Weights of a small GPT-style language model, trained from scratch on English Wikipedia.
Architecture: LayerNorm before each block, learned positions, tied embeddings.
Each number is 500 + 50 x the weight over its row's rms, rounded and kept within 0 to 999. Layers, rows and columns count from 0. Numbers have three digits each. The size before them is the row's rms in percent of the matrix's.

# layer 8 attention output (transposed), 256x256, rms 0.123, rows 147-169, columns 0-127
100:452550528515481620482509526482506509531517481444668416518487523566527500458505489413632427511455423499490542534501526535511455423471415468426483499467506541541517389497546472473552480551524558532371474450461529597527492583472462525506502549413474560445489452550456532480435477490483436541519496495475572504520562448485436468536554535407523453533564455464489491475525547613452587499443
100:473493519561446445495477562524501516483399535542481585467541482485433530527436499577496497445527490494447533514533564535398512559536488551475415387515443502480552544509542547463437544562500471466478523470453453503533510472483521408499499499475468566464528488526537500455455593486509551475583533466501464560464521496562456514439553507474460513464482446477476533528427517516584423469534
099:452530517542491464486579510570480417418519428436576514463516563373512498464443486499489492541553490455515395531462534466412543476492485542502469554427446457504487471503440485501518422475546524467559462444509536540458423537640546530436537406566470550459540454521513526572479614406443517402536509439519582599513541516564444500470514536557460467401479529509487518573626517473541442466577
109:528487502515398485490495495481487568525574451535492504508523308449430478476488401462506560483534412545496544500488534597461459484495519438506438563503489505476479518484583495493482453451503534485394500467513502531474556491481429499506457408543525426639481462447500541584490614577491595453391512571508507462534423507478549494510582415623463602557498528487397555437492488524538590463478
107:577471479514540540494482498394494443457598481527437465490514517395495515525517464436549511515514568551454370434519458487504548548480416413474394521580512413548529480589540533514422482582463507519489507452516499546554557463458483476467564445516533475532381502608478677502467546523516467438531527533520417465461534529468515583404602459542445448454565443404472535444504505497511538504424
099:538482495521561522435528584524459449463490555433492473604485583541519459499525512476596527557540512553479494504610423457541529534512432560449580388461449517511470550601586538603435435465511464559519476490459568490439534495447516515509492474470472448499468515509567606533544498477466527455545462515573502510558493496492477426444506488423531493456450500493471447459536514415453521492501
104:519512523551517519534424477487525491516397479506455487591566574434466496555541520537490503544493518497437446593498517388512448427512454513534515591427430519520545555493591510437508467496484588432547488420419456529573534449549523480439519550531515499439519534490508475411508406480634450541571404450528482530516381532487514492577408540472463449485579551467438430495449519534510453429552
101:581449475560523552510517506418500495511483429493533599465548552476562497398447509511581443459560586497472476465476402505591510511545487540430364424647524492451478553396553449454525564470452521544449482537534489554479475496481484465616554480509477576456554495509481598504452552475535453576499530509504606382436522473543465426505532482467481454517545498495462381520458555470596495490480
100:470495500523539532555476505466400554558544517500478536543535565352555456590523556471458453428418549464439520486492423484613447469516502517442474483421403552461495531507497489530479485531480501522539455526481551576541420420455487471521573566441489485458507504558479532528489492436461527549486449506509542562451491470435545519502413450537520563598425471560469444618539474404435550484470
098:537477458508393516431509483419509454439520452539520470603503500425481502533439498507512554455468514485527535544521550422466461459462560506582450442476480462572446503434583500567461537485513459470461642497517535568528456574488600478521539451541566473495460436546454528517520483511421563484564452520486510519517568471499444528457454511454534451548509480454481458503564435519467485515373
099:438489474521472509532532639542464526463509423537364496493492542500520549440444525508475546460511545549427441545468482454431496590415399523465525475527554532572438524511438492498539481441548520488452554492536473489484524551535532434476563556504433457464515444458477529564546581522567492499471458419520459397479412595515467532577473544535462456496496573518553573592424498469543417451441
106:425534613539496463478536481456559470450440460457530496471459418454509564547587501473475559542499568492446463526441504528541443490496534550516578500520558531429470469484457481518457512590516543515472547443441548511461447476496360519553455462471507532498438576510545489500564589444462533414503450511411478518495405531610453502438467560411500447569495471498537504478488593517449515573442
109:461518431469418547533472520489509483541493543496476476525536490509506514469485500481446425460538503449451536465469600451493595546538482497512437582442467478471488572560564546446470545534518480447502545551426528433456471478436483530524508449478524568502510433545536509499486366493568508526521451414522523499525463511497494533402489716568529528519515540507532534497505450436537461474559
116:456453434541490476509547498479538556498455508548539442541490568432434515488548359532509632515429477480577493547536451462535462584483502562579520491620450461597442388433491528481452555517531447439524498499466472556502512536470542468548548501442516551515524567604423527508480536489535469560455472437453516609470476636490497450456445599514472451427558465456470481511586472527547497472347
117:508494539516434558449543518496503520581546505469469436473498512597646480373536492436544500537511500416488581408451538581606498497471424508390575552470549523523499537464511486434444470428479588512456473493448443541590475471539501521544510489452547512501513470494529481423570460494444567466507523543473522539485530534541495499501528428454541532496490479508534318545454533562492536490523
100:470416594356562575426421516435595422521450533532507444507502485542488583520546543537496482579533507525529566458534512513400416501604476459441587535518526487490524455465552481572466545546537325561541531505538553533584430536456497513451547518478504440494512520510518474414493382584472414465490449471415441557530543486525426462526596532512525474503448438427455392511497479557531545511513
110:487458566514524495598534517560500491478425471482453427471537524467429407455599502514460464495550472534494402553474501443470443476528493490535499363494468423481464455612541551451425573454416508553548564505439491410442511413541448432547554566524417449542545558499503475504560529503480478583468502540479512495434608453526470409578492614434419551455522395528504540528509558504574502474407
106:432446487449431446443495513482485552573462529452441450525554547482507621445550494443506440507501431408451478539568512432433490516469514440401544470497478481514483451534391472480450437532503436448496507418499529520437438473469514474521552426442438480493512493477528440448574517514600511414486528454520536456540487509595493513557443544470535577472520453468494523608451598523542504519471
098:533551521490498532506441511405390421457515520492528552480508550457407520433400507444542454486504518502499391502494440506459466459487552521518434524470582474482540513481457477575537557466530473582550525525593462457560509560505540542482393483558501509472473584474427519483430499541479447527592577514511540404513471450430566479411525496544536569470440441511478514489512500561448481418474
103:491512568501475521535489528433486526498508573419430491485530517627496456429449576471491489511486520458529513438514530499502471537432454544485446468405615459554518395454580527454569541438580512504465511538536519558441527521459424530578557446534505497475526509607472423405502469488536508435583534447533570433557502525516495446546527447449621424577487420499498472470555555483522458572552
098:423531477532530443523523547443534552459495540442527361455479525553497544522622575525596508521558475466532526505469405485546487521460460508555459502634567541487420493504531554470395548520424538556490501572484496490531419465436541518488537548410515425477505532426441555598552489431509437546460461380446507521457460516492515471519450449527625534437488480553463540482526432541506464600447
126:459432410465587467470589530504469584528523503514565476484475507658562433570515495532556447482500382501476551498511411517630570561435383540474564497464548539542415461473496546540490481593382498550545450543548506641448489465502530490550587488435521487456538523524478518538533418475417493510458516497484505608544495481489407496538489467433459551514516498460457451501553569548513529500582
099:508528461427530514564574497541489520511495475494535458444421466497441571462573471573463464519550511516402556587487594562537482568426484527476423416484457508483508426509558566485490570519435453542426478407442544479502495564464414466537557460498485490549529513422440537528433496454545526472437613551488414472509548536520461449552536388455453535501517505454463559491500486414557559562547
# layer 8 attention value, 256x256, rms 0.0738, rows 148-169, columns 0-127
100:573542476495504541502497492477523512390640531485513430536434438509515473520471385465464523475465517480477488505553395548578488538523559453411453445468351540607421500620414437452459587535510508549531435564585522478454583495480497439448435494591506448531536514540418481574481512463483565622430486425518441546550526395502552598506504486546370541432529427497514420517555425502474481521500
102:519594470472427573462514591395412504581426578551527430528483471548512474548426423576534438499423516479470585451457511482539480519428586487511507538616460492488526449526530509551533552559529426406538492581572455452503550492535498530535401532430492489535470399531522479446543492554495509516462491566523439458415462449500523458461522570521438464580437446430456551448553487541466504568472
114:489447532394560641464533499593576464493489470517415542419533529458467519478509511547515453513463454505529496502523438421494450426537504459538427522559484506465516584440458480449476433610463463499456614564441514493515498516443600491468456499511443489581496490448520477471549372409510489538497496487407556534503531524465431446520445434526581410449545460497477567475519437510477438515569
109:410494499492507494512549427475541489501467482524495501377457532506473557496525573552574432447542475451465602593462465447581437525433433462568496496412563555464451470440430425470485519507566494458593522534503497432543511427506572419489479530559523486462497476444464506550438480490471512478454491413585504494514449462412529577535487459498536367512459525584495523556519425511527529536440
098:419442478423442577553468489426558443565516517445566472507543514457482451589541505627449461595491500533556467425489505508519355517456494446543513557494414447530533440463425587531543439510446530493418572486455461598410403488467431450554551503574570451519560526485471520519480554573443553562466525482554483464447542499484510441594559490492476508526533455558472530602568516536529494485447
106:486516502544471500450588528506535511574610484544506557472432547527423414528511455433500439510492564570528496548449558628444527494523478572462487419495548505457525437490469569534560538499537435490479530502520512444395395530488441577539488540504465580509451501595454462570463613475453584451434475428507413466501553602513501454411526503508489481514418507564523495516424535421536485583471
104:449531491468492527446485561544550478478545526593528434533507468548528448503493495527527550405454469564534495552505499452511524523522520550541500544404443482452563416482561498482512380509482493546553470521471524450577487498550489520494488445424513455474451555469494539619512491379507473535555587414525472593483473561472511505619410507483507460469488463535607454505556503523375479514505
101:456458568521396503531498493578462572466518601475558534438463418582480511477460493500623482539491551608549509504471578548494487497434469566443424537592545441424513544421465527493446454443550522564474471505521522479535553454583434519431554562519464532487481500462559513591533507556491469611548491488591490507529465448516498541510547522480439539469425506467504467506527489566577534470515
099:446554508524606520527485452464472451526478487547538529515462417515446505406549397521523580586422528457449443517530523486525477484403606539499578520534469512464438462547394502517516482457555554530535532423431471492496543488502546428568414530461547453497558515475558497452527488455513572498568485412569451502503527512541420413548540465582415515551502490508535528445444458575521464472492
103:528527483485487499517589415449480505503399585622513416496557504489527529533486443573528548416531433539552548482518465487566501472477486518479522589542553518470458516557473562505442553475533504418544518483416502564442504543586556470514460437458471457421595546503529599468471521382404527459453478422554514481555519513462475511451594486505473541612540412478461506359505512507513481464510
106:570549353525413528499502468526478477455545451495597453501499551489505566383553527390452426449535473573534462533507540488529478480540429464538506519567526444521528520424529452584514505483492584403467492520496523481553464548428592531480646540532591468448481415446493467436409490513521401548567527481458597565511533507449531512543520510484583511466463531439568469537510486496539388430453
108:546482578544479496468560553413513476501576496624436574536506480461496618539492509483573561564493532580419589516540510595511388470369534497481566450521435549579531440500506427447557410515518471563544431427482484443479496429504508466536490478458530502459483579469572469504527484469518527505481534491503534560529572439494534451508577500482440568475477555488460524462520415512481541471493
109:566562517568429472502525439540433501497513525494471496498565436569571402485502393442525453500486507532404527451408532545638568474505476562445514503468564523447463571507422519497431530559524544478532500422499500474514419475484557460410462529481471479436487549452471558445581466465485516468487496513515490578568520547534447487493436546462453526541466485629552529575459439492438475572621
113:502561344444518452495510522523476533427535506513482440477508454520498536523435540594522504428438552499416467584548489500477463471496443530567551552570457417502474491496619486421564559533473532541521525576536525517481546465468483438441505374519493434591586511537467518538490569456499431525516444492497526603392426547515416495504572445459540455533481504452443590495531505440408487411495
101:593534450494471436542497477602532498516468591489536529381451515488581418533526561426506521480397572449409448582567504550461552530430584544517473506451474507492480557472584478475442504540492539489471449470432432584428478480541576557485515438460510517476486438505478478482530491461466517519501491507578524475471433496475487511456511487468549447448492544523515547545442622463486474511571
110:490587466532466483441456502583580575448559622447525623515550447530468526557515449414430461546485466597457568419563466521498584590518462511460542527522521560511560542481398530513395460517515455428506462510500575559515491505502524393561439398528509533490443484492452533490450448540434570479526488488502476446510489481481535531498500459501508620538482563500502401484513469468587445515589
101:498525498545516501571520419524500465480525639515528523482461449545503413582438512502471480556449563603604512524530534576424601530434554468621476429554498545520488522472507482534408608437507542458453397495484480453537530567545522454491534611424466450549542472408404557440472519549475478503517390427534586503519503534514494451436584546590551464484433516511447495449503485500583447422526
094:463539407589505501493503562415507514486584403486577551486529474480528426510519548524516485418441499521525526524443495571452474436400384507466480556600511527516489494528605524543509502480484511409455459544520473496424484491556480558488494520512585533489496465524536458526506555407577501469495442450535400398537438538539566597465528441515425510480498529491485448534518446512623504499402
100:594510479501544413480432553490444492441533495519507494462496543513497477398545496573482431536480598429462494497555499370373510428577506388489517546536465537464584621552512494593446573524408472567528514487481502513529514507589517517563414530479500471460535574502493611600506471506468479540411536562571449491463589454512576599467518498474426589483472500481512525484465462447416551444480
100:497453495514508488524545528503521430529571483553470534498572447449477452526481450491481484539486565527535460467513566554500481412417577491545486521498439452478634424507580473524417463412564449535526406410537549515548568517567553447493456516591588487441538557635438433454491507572468510442442510575541511470403523485483476493431535496440412495484481439534463470579467520446488574547458
120:409492509480471475445425508586562469455500525598533498501550473473548431464530481427564577589537588435543549429589577479506475526485530483479533548479462530395459523431575490493474505414456495515491543491457506525524456473495497472489568446512500456611567489519647580494537496542491510404543422488549490495515523423625437475634646495548494438549521505521488476499533494467505518428480
103:452428533521456474478516467613540530469461549444496508466524495533575503568491434452510565453468503536500464441534498466428605464579422516418559530528417450430476532520529486481502450623464541461446593454552456399456477498481446561535423461482457641515552489512547548473528489488550510500449344583530572535513491502522476505481491513526467477400490539522472482555522442514489446482554
# layer 8 attention query, 256x256, rms 0.0778, rows 160-191, columns 0-127
096:405511449452565598387472447501460467478543563504476492471421511541500439500470530506534562490467519486509621453432491525577601528456471444404517500551556485509443489473484566466480477461496576438460501534417448609501518404506507541510516411447427447489555563485475467471510475538430539439506433627503435584437533515536491570494434495519527530513448533510469480615468563381495624507563
109:509449498500529515450506521542441559486577562361510524554405492597526457542503490518577470498535441456528570453494506489446466477452496510448420543452448493492476503456498494456531601492463557552477468546526511518414490454398542525511425482427465470467593461477526463448467530645546434484456493480516523433454445578502517422494424461502449477533437441474505460598407546524424618502474
092:487536462484507392571508478496405564443468481451600481522436440423459493476574473549602493491505505574484530508551408535468496442552479625491486610534509459425473582470433548398491461525498505487550538498600531458489484478462508415526489497520425475485519552490558531466476519409541488574478516442416575487434497476615540487504498532505492449519527511539530510478586472470496529439446
099:380455485509463419510497548545507540414578544519531515539541564531470558551559467435530458516465501541562425476538457447544613498496447361452469491504523497443565504483429548526425515547512469525527476512427499468580462600499515478533517522431487472349473604515524460578527590482460509458587543510450471505484417508532504525525514462464472457566506508544577502482500468588433464438450
087:484391509576531494570364526504514477501560508413465486510524448524405487584463492569555518515468539425498452504519462580474619530451530390438466461495466525439560481475509414516455460558550525470373498539555592487539499489458398550553566513376508539461521490522531388532521440514458551474496486499516529461429472493521537392445520498508525528492465545500476543472542566486463535497514
099:515538503492570625534432543431577504533431363497472508483376538462480514465490495562533467520549515486482434517501544477559458510552680475530465589514514406477507532497525536458559459457472555486482501522493583393478450505552468483469477526602492487528482476542527527390431506419503388507517478554460504474526522497494426491552506520553547474569507606499438456515469400481462494535554
091:512465421518506503521477383526585469389521441495576419438505419483500525549480531491514525462449498533517532556479493521484482484482477444508533520494596595447554386396507566571574606529419537574505492473514546493515468495513567534552484524464494546572474457435511508481458431538509446508416428474471524518563517564524575545606502593486522457485475559449469485417497450502446520567520
095:467527492519436383477524392481400425382513504549404562460512508524470478492446544487525552523511494580460523436522586533455487561523488485497617443560510430443432550445517482519487511514482435487426503432477587550475467539518486558483460522529570573525548584486547497507592556531425508465487536460520514488467477542523482484489388449501487430550508414504496476587485437540485467473484
096:495565537526426577390409434559491513429469485550517488521474434544507488530575545500460509529556614534581562530487464552432536589475552533504508469557471429513471514424511440587505469437535503514496473449493574526571511526522519454461523408545506442480552508470512572466511508490540523402465427508490507507443479456516601529532478452485507504561547369421408572534519525527535487469477
100:521533397515528620553599531438486471461504544480518530510497478567432619486492510496528501558463519571424487558520487473467493432404506491465478385402526471501476509561494463552548441493595438560553513515452485423549573541521438545422516488528409550471618538471480579507569477485564529416530483540495470416499478465483505435478479508572511466486440411520452519538536529409423429511544
099:473551474549511474485425610496486518519565516415467486606524427662411451496468528482514477565478403522541506548555506446495419527447539495521544481467462543475518526468490573494515468540508523559504430541402440432497495511485512466562490465451480520444513467430542462545473522525513512478506515504502479537461416559451462493533568557485528479414515502487608591562466599437603439545530
096:566560445554422456543511449494426505471443489488522497440465480497497570457582441445565467572555471483488481480514513510444596509501507509562480411496528427550567472532519460509536534454481526503476564450552398521505465538573498620550542527510474507495549532487493419475501521481517526485464494568520540583608504498525419507431469503487657479445481567448511534457552491607482472480536
090:515466585508470566515414514531515481544537480508466617484577507429403546502427473588483501450429522553438478422405533507531377467404482576536416516509604561518591431577428548540479568450542579521527498419486401392388502515498529501498473515559433468487466411548474560481441514511524514467508469542495511467482555483550523531511426524494425567401510549489436472436500541424505463528408
101:534467532442511486468386524455608537618463511505435539489452444478559509602481479473467480508544563539458399479484520450491467495555521416515529458607514455510560528538527531569577545544530425482457498559545424470491478435458514511502415558557503506504455406480571506412487511532565513541557514563511513395480465474470504469542427521494582494436449510481480574503454493448471547558496
107:549510516508475620552488572467485510555409374506559477443596446395490507496478478487485470393516496513486443572464442590593542544559457555537509529489596484443513448529565519580638525449456471399388506521527494503474553521570424496521514573535508529542474455490428517469549435463524500473482545586496497531518518475530497546510521526487463449505516452500510489439532409541452458488511
086:437469461447505508461436402507552504526594526441462500508454423461464488492561460377573561432438501552434424415512507581498533521527535587475427438630399543481506478565551543489487546623530511530583496456501509465461561505491501581513478434559439504521385506520482561533504534559461503553470518551497464414448479520503567541509405446465515535455520446527525486475572479401513504498520
103:574493562479436484553461503516510572587451463549493558434480552409434538422531620428494483536499585455429439536507631569487493530506496552539441540467565529534509455469519513517527445553488577435408547433571421539516541575479528519515540542532466486525493412543559555428501431564553574549496369495463481486510470537467453526580532514457513525475562484569427532419488506581461520565522
102:495410530446555508410540568388584516513511414553457487485479497498527578490440497449559547486502568519428532478489527598466516531552468523469473476422554505502583457634559518614488472485450505507458505445546445522497455429484504460499515478535473539540394454502522592473418345608551632507479474510455492463516548428544398539587521460500460528496543512433404385482560526505431543506585
094:441563430492416512510474479539476565542534469476507588502442415458493503447489469506491578538492376550454523448482504506501504533442517510528483553514521469597491515555529468482576427633393510456523542430506560536508505643517581535447504496568459451507544483560426425462516522526537456480493477494478496442528444585565539496518562496456499536466521477506453591459568528503591481468510
088:528492438490450399572528442574382533543548526535440498545487512573542583532563454516411541541566348489431459485478461532501556527349602486429547531486443483587502568539499535469462535570468467487524467474500448507431448443525550427514488570506505522477492515487536450474549416517605557470535500522571404503509501506400492439479511525472523477512480554507559572476424511519462508559553
095:459517541465492483460491551596575464505566516497425498553448441516616547479500571541518544573558445449483445462454520462517456473573458527483466533531544598434516504493511490454507467448410504586541591457519433606522425460467506538519608608518595458541518546515483557507518509535416472506451547467511495529443419500521453491461506504494531554510466498449450420494406546537458531529534
090:445488464477432421467472513473406524519460528497461486555555559516553518492462482471498524420463475471487547482550504461460567528448483445550474504416460445562452433542389480548449500500471462452456539668529572485434481528550481393476615486494535447499542516474400453612588540490563604492425508458511465533537452553530550431539594477474455487436489498451436519530447442498501469507481
091:532458559623432500556438428454467474557515387526555575479569530541557472436565495453500536457499458391504376446473476475555503512563519474537407532572485468408555532508545518532538493442512473526432461565378468540507497527491471427519539591458529542457472512424499444553455554522566446547510547571501469630514491526399533510475495470526519444574524588510445427542518492477542467526542
094:488458499471500557541435488531495452555481496490458479462493574490525540466393473520558485509439469471529562488492475460500490409485459421479520481422477564530664583469471501557477444470517484550500452497464507513469557466430507465483565471533469614496484433542582486456425517480482512443474545470585542540516605536519420405489561448494499494554576536478553494466399584460559547518520
092:514496441450530512481437471379487463422455483476470483465522566504578540403586530438454507468568520487570526489520498505604472598489519492494576449500514425486553498442527553426619423478621492538480436492512578644470483467446548486427441428507566447574441505510528588540590439410603532582616460581516488495598443474535488548427597529467512558532428525512457468563413544521403450405487
082:524429431570460552527551520521494544508461554504560466433530469543476440503507433490457529523426514477465495514429512484574576524471610518526515491570410520454470563530378493521477459561472405496475450417531580576480454461538512440539490503523511537488514570571475571551487492493523574560462406534486566524495417525563557457457530512447468510587452498485594480514416419477465463495625
102:536544533575464528495404506525535393522462617532472520526568435600433541511476603513484434593537459520523491473559444467514481500566585487478509391481452428567440591544537507527507547443532352547471389549546570499543424461456526507525514534486560422542439459411533410519507498471593427551497493484535602526537448500467486385441432507541539535585496437537475462536420453473552566465517
086:508452408538544433616584434450489519534558453514420569527460496435509466512531467564442631535509522526526540477480494542533494569468514402506534440512561445497515505577531529586493431518516530539440360477594535533422515473532438464439499497458485530422497446435544498558559520582477522535479491513503359521578593481532531512540534441469469521488409488443574485534481424486544498401472
108:503515454441467417487490511504502501474510634532456489581545461488411469500462503505507507577457410595582439478499459498525492437477483492511519468498438406405415517398485509560483477465474479470488455550491510488473522503503484525593499484429525483440484518503483455614472563507486529549445553457492443601418554470481458499464541461414510507552519436470426514644481518480470511518454
101:535460415445451462558399535511404462574542504470514478498585490411508475400492516563438399412517610482508376501504471434517604545472480557550575498496445460513496591479487484510513399464493482573508566496480424454536546617598505496567457524434532510505541457493553507590393513485528464532511475436494475519427439482487495474460468535463550460495465498510555531542421533425578515503481
100:503537510474395494612440435430547561477468436508468580516545518386516485458491559514452497542560535477420450594446504469632511547551585558518532592592555479569578491516522440502430537605455437455450594557557485388557561544495527431549506528546462418532380471500487560427548420400519471571471486472432473521573515484435457494518447494541422447557552495509422484486502469490484472545516
103:485598512484490523521553488501489527511570467445517445510505539485592601505531486509407487472478473410444528528461479476495506413594520493445488606464488457486533426427520489483530477506599499498580504528492435393506393472527531617483504550499408484519362552505516484365410439594523471468490534512471625466510482602482575458552514503555525539491469549537588564411489555539583498520481
# layer 8 attention key, 256x256, rms 0.0771, rows 160-191, columns 0-127
101:580534510600576452466455510498480578466542499453543576480540629562430469515505534461463427548464515417531568476513519498482539529482473430438490446602475556504485577486457478579553500475526475488628478439508581523549517557448486483553443526476508399515569568496517438506645484449525497526527397492513459532475512483449525533522448544511520566478557449502496534472470510429480431539461
112:527526516557613579450462533516592472541469443498486461537520536445591508551509485403453421571518481563523507475534492505497503386424539449393522530447491523438468453571482599417478443569541478490470519539499560581463502485507534570494533511471389506528543517536545442390565372545551552468547501528551493508552510501476515472466486462551523555386487471474530467560544487523462467493619
094:522515570644570562622493460516537488499488549555510458494495476462490555545512562548547543495480505548488444521475485478532463487556525445449489509488533529420428491460532500425456403519525545437550506581519523624449492525489455401573488469438526464489577498465570416545455471568543534459460550623446493502516550411482532447429445480456443499539419412547529529482464429447471560478496
096:461463574560507553489629647449457496556543525505511601511451466494461528471599494462406511515497479458545517427496507481503531493495497533538490520498460514582590441464522565520468508507526599489432556549523439432501519556453436541492469469453489448564534497487491493479554525468520567455536454486524458557529422432424530519445427483517483464528469594412563542493558526522553440515480
086:519367434450500521494619464509447529503527445498523548549510530517574458472512538418437494541516492474565538594496475492562568525485492586460493505514534476480481435484519533461504489535545454456494533499422506526474471518488510507480550409592499483504496481416433490485575499461544447444384499478500437519611486478548541465584471417413471515532543417470479601521500556515498552491502
097:437475433532542508446531479534460542456490432555410435506545438555511503497540510551529492554491543456565458509579484525470448545487477646554467546561557558511554468422559546511575463520572492493527420441491564638515446446484584485504457483449501477439542527517485554592492491471510544504450519524497532519543401565468440568540591454505552547492544455515453428457417407520395560517489
094:490513589488420549543400568507555532468594523532480546455510517476493561517388551443460471486499492472500552424510481438442515518485494431468480564428498536512475433546523570582586545548600497507515451557527497604501538521416543527420456547513465524488600374538516473466471567482542406489581525507590434498442546511501514494535518567513523483568521499453477529608496482467486499373446
098:480496432487526393503546405544435559514513461517515553566455530516426576398567488549510576514462450514455442567485537502584463405611554405430500419477401406537465521609482507436491452385555574459432438484594522440543545474559476456630476496501475458442477466466511369556424511559482513454541612472481489576532478523490546579426467491438499478512487457512516546502480537486477466549610
098:548481485532506404490553508475479522510480425565576563442510474500529486504415446606519573578528494491508458573513491505424475500502629437479468488538519526488411489568504531479455518483510472589478525548525446515457514523485466518486584447532559452472391524401505470624576569526488510549493516336479519473562474554472460566552476535470499505588583549564580504496478532514377524499564
099:474407533512470518435520448476554572469562508507401408510432526541503524448523509415473470535524492478569501535522524480448541523569420468486479367470430568421479420465492595560485529419472545498586511582498470470531502426498453467440456489521502562426431510521504522501421516425483478490527531504477561521490496495490487534554550446525577525519511541480451441474497443569474524464436
096:427479561488481513570532525464440553535461534504527444483423531561538469678479484507550484468615544501453552536584450535479578449543511433546511562521577600418527492457501516455492500550440571446505424550474550380587509489499404572508557510588424500507505595482478455500455513526463623428429477563460502501449480467445482501478526325550579539579399448459494510571415508480582421501566
096:532516429466453566480497464491422506461463478523526561391487468444452474554521524364499570419450506508488432387412508536567421547574461519628554436493485477503502428443474473530473535514538545481463591485510506496432488477496586561502517413527518532432517484526567516534482500450407529432420499431469509548470415577552461456516514508522464491528448456513446421582543387573574479447514
093:546483509442427549460549473477437490497560499543504443391567616456503492426520447516556504444458513487585496467581566555490513516432483532549532467507521470499508484541578487522431518493354472474514552525468564547418622549494481446511517535404654498570514504558461480409563502475540478545522482482553532538505522515506404439487512504482531501550483549375466505450484556484522477390532
099:495457498557502528571496469482498495451556549491510526442597484538517462487496409527476467507506512534507500439548457471504465499457492475529547400455516383418535476431512489482522472558465457632529430510439393553584582416508516552515532466445500464463452519517490584514558458436480447477474513552451501494425513429493516553571440467494524496399505526511501547445506485538610539491467
101:525419525513458517482469467530461513445543536534489447526559470452526444507441495576549516519432445520489452434502530540578512523484477603544532435558587499519543539468493402632485522490530478543456454433531560498380459518483594537509471376483568489491448485468579540548456518511517541579434522489511578481423546562544475505566580548462498549568514540511516459500509536532482528543412
089:460553506532485532470518511468621505493484487485465395501506518575476471461444471445448482514535534474518561527491481565552567498549505510471575557541432483536443505602474517441466412571434537548588558431555442628519589496545564519536470601499524428487506504485540448476451520477484365467508590450388555513456453566467516510410409497517399520485554541440572561517439473527596447473526
101:368491489465386489411482492495391513473481517537415512454512455456505453483506461573593556419429520510465539511488579524536508611475531604549467460620459468419504491451433493519542429555396515543506497528533492576518523503536478598538508465486609525506432513480505546572543498562452519525524481475457482551463534455558364533518474569492457403587530471551455392527545453532478540511509
099:428575519539523574503499516458531523484543430480511430492566616535536513497460497501522392459465464486529481523359520490522583476444450501522544541555490494535488494514423465500457553572492412551474475615519597517470525479487566456501477501449505548491372480508512620513510446495496451478516550574491500539500495518534476481507451647484473583547563508474547440498519555483569503501458
091:554570540464436524470501497571457527454520396495472429459502447494500516505429510437491512593574511474481405598490458600502546516552475483494545500501466499518539516595513500523465572482427531561345558549526474638498427505461539459494509575446581425486462409440417392489525522442478503507459521471486481573556489502501502588545465497460520467440455534554364354466507410551585431457515
089:438437475497533490504495417494529418488501502524588468475460488543373533480562483476568471467572412583545539420480451561434534430443531445454519493574598422424548503510533431457417493514546521472459530637518507526537495490524482537399476596531497486459488546540478493463628528476459515406599497436548482529506525475462572466512541465533463537473511481457512460444519439563493494566488
095:514546441563538487458550549493534557532489476442539461476527565558558468560460484471356400427524485516542490462491474551539573453409508558504474546493522425561444510524425512486530529498484427419523438456500471510517426474495570620492521534482534561531422509542523543543438444525525468512552504502558486516510513485490468407494414502513538501459503463519477508556343476401423470484503
093:557477453446456411577387497514334548542481461471505460544564454484575460454502542586482469525526531527520548423515485486410522496439522450504507567450513498520444527482473468442464539516471515435489541472529520486539519486514609505536434435528473444506572459546583422590621443550432452467415520550467495538493445590428593497550586511538498440528519470504502492487550540548488489590527
093:512567494550490524480502463508438522497511504550492582584460437590475373474463491524589510458523541563524550497574393445573687510456617486558488567463567563496599466476490472558584473492506426482417493498488489619525466577447504504546480529494475533500536602511517602525421499480530508477503432463482487506459558451559515404491527456414535541472494462504552532480538519563462447551520
096:436491457490590550515513550489396521508462513560509561425552458606562438582484591513527388492534551466537550514592536542448461492539374501528457444543551446475516603487509438497581593471562530499494579493425451494466469519531479529486540528551529565504519507509404376521426431402528509459513538478579433486568507415479543506504595501551556392508425359427453480433582474483501541554485
091:579488496547479466545509574469571421576569487461480500480475512521425597432474484512465488490434531437567431503501536566439432505415497488424591512537511548418533495540527441554489477468558504607526369494595493477532485573489497463512477497424624518530488564485483495555508558472431499502495539540404524446514453486526444500457524447472513577499454426573525398539573537508477565548441
085:546398524483492454526510531543567467553547462521574522536421435496552472541513489454513550481519474503506412387527463492565573475492581517439503529560462551476470445478535543462464538455468479530479483420497452584511577484470444463600490456546545471491512532557428472460495516572450512489433493463508461552460518422408532498501510490485527435606498481464593468587586474526486553554458
100:512522408543465466496445466488539447491496543565570470574534503514485506501516479487421442440478393542546452573626482419526525419528598545451508532430429485478575480461578524482512435512492451549521440482440469502508567455567476540475553543456521463422462496510485454505492426503584442460516410493556519458564447508389481503541505413441528503507465555522558557542487573563483470597548
087:595432580595498480546479521437517494431466437514524528506477428465521432502516508476507483470489644460499542568429558525433497512452485423469460442464501488518566530500514501519461601582529482488474388496513599386505524549517501499533359500456495430488561556583487499477503478510377531464547517423536522548454557532545643523501468443442554484521472454550526556539488457521517557445465
107:508535481411554490536494594498387558546448533452561546578495548483514409402513465534467462566538469513556515517527516550447522449496506436444398437567532507508516571552492420493462477484439508511489472516536522532559571506492505542539550549510430540483532546521557400499421513509502481500466491505491501482489516532369615433430506419516498446551512571451441497438544589517395527555481
102:531434516551448513525460531527494612555481504612521531543500460374599413517575505558493500458522531579489561466602433487596457521513528565414497468583591524477556432443533536503540457558463508500534503466397494543506494534493350416499555581433481449375579496505437565513497457502460526466541475559452546510491502407417513534499540403435494444534518458568473495477507556449525472534488
097:451573439502368450558494491468463473512510489566418465548575455480514515459531469533523436527524434588448552490441509467512548484542606458496549546444466474406529434442516520492591543540438451604477519537468438493431444513498503640655498580431609517562455527521568533526448492529577438480482496465503482515542487510575456525509556463402531457487527498481516493450454416513452566482495
100:510517508498488447446398447541445438471499527549459480361505509510500532512441573486441580447556528530630472486556528609496509538489460512468500504403515453470559442377445605446565519480489594424573561450448505509475403458442490517433538492528551504540537547526594494463531499558461572507502492494566467455554607538532419479536446452533464573486380452481463535460495550531461467483478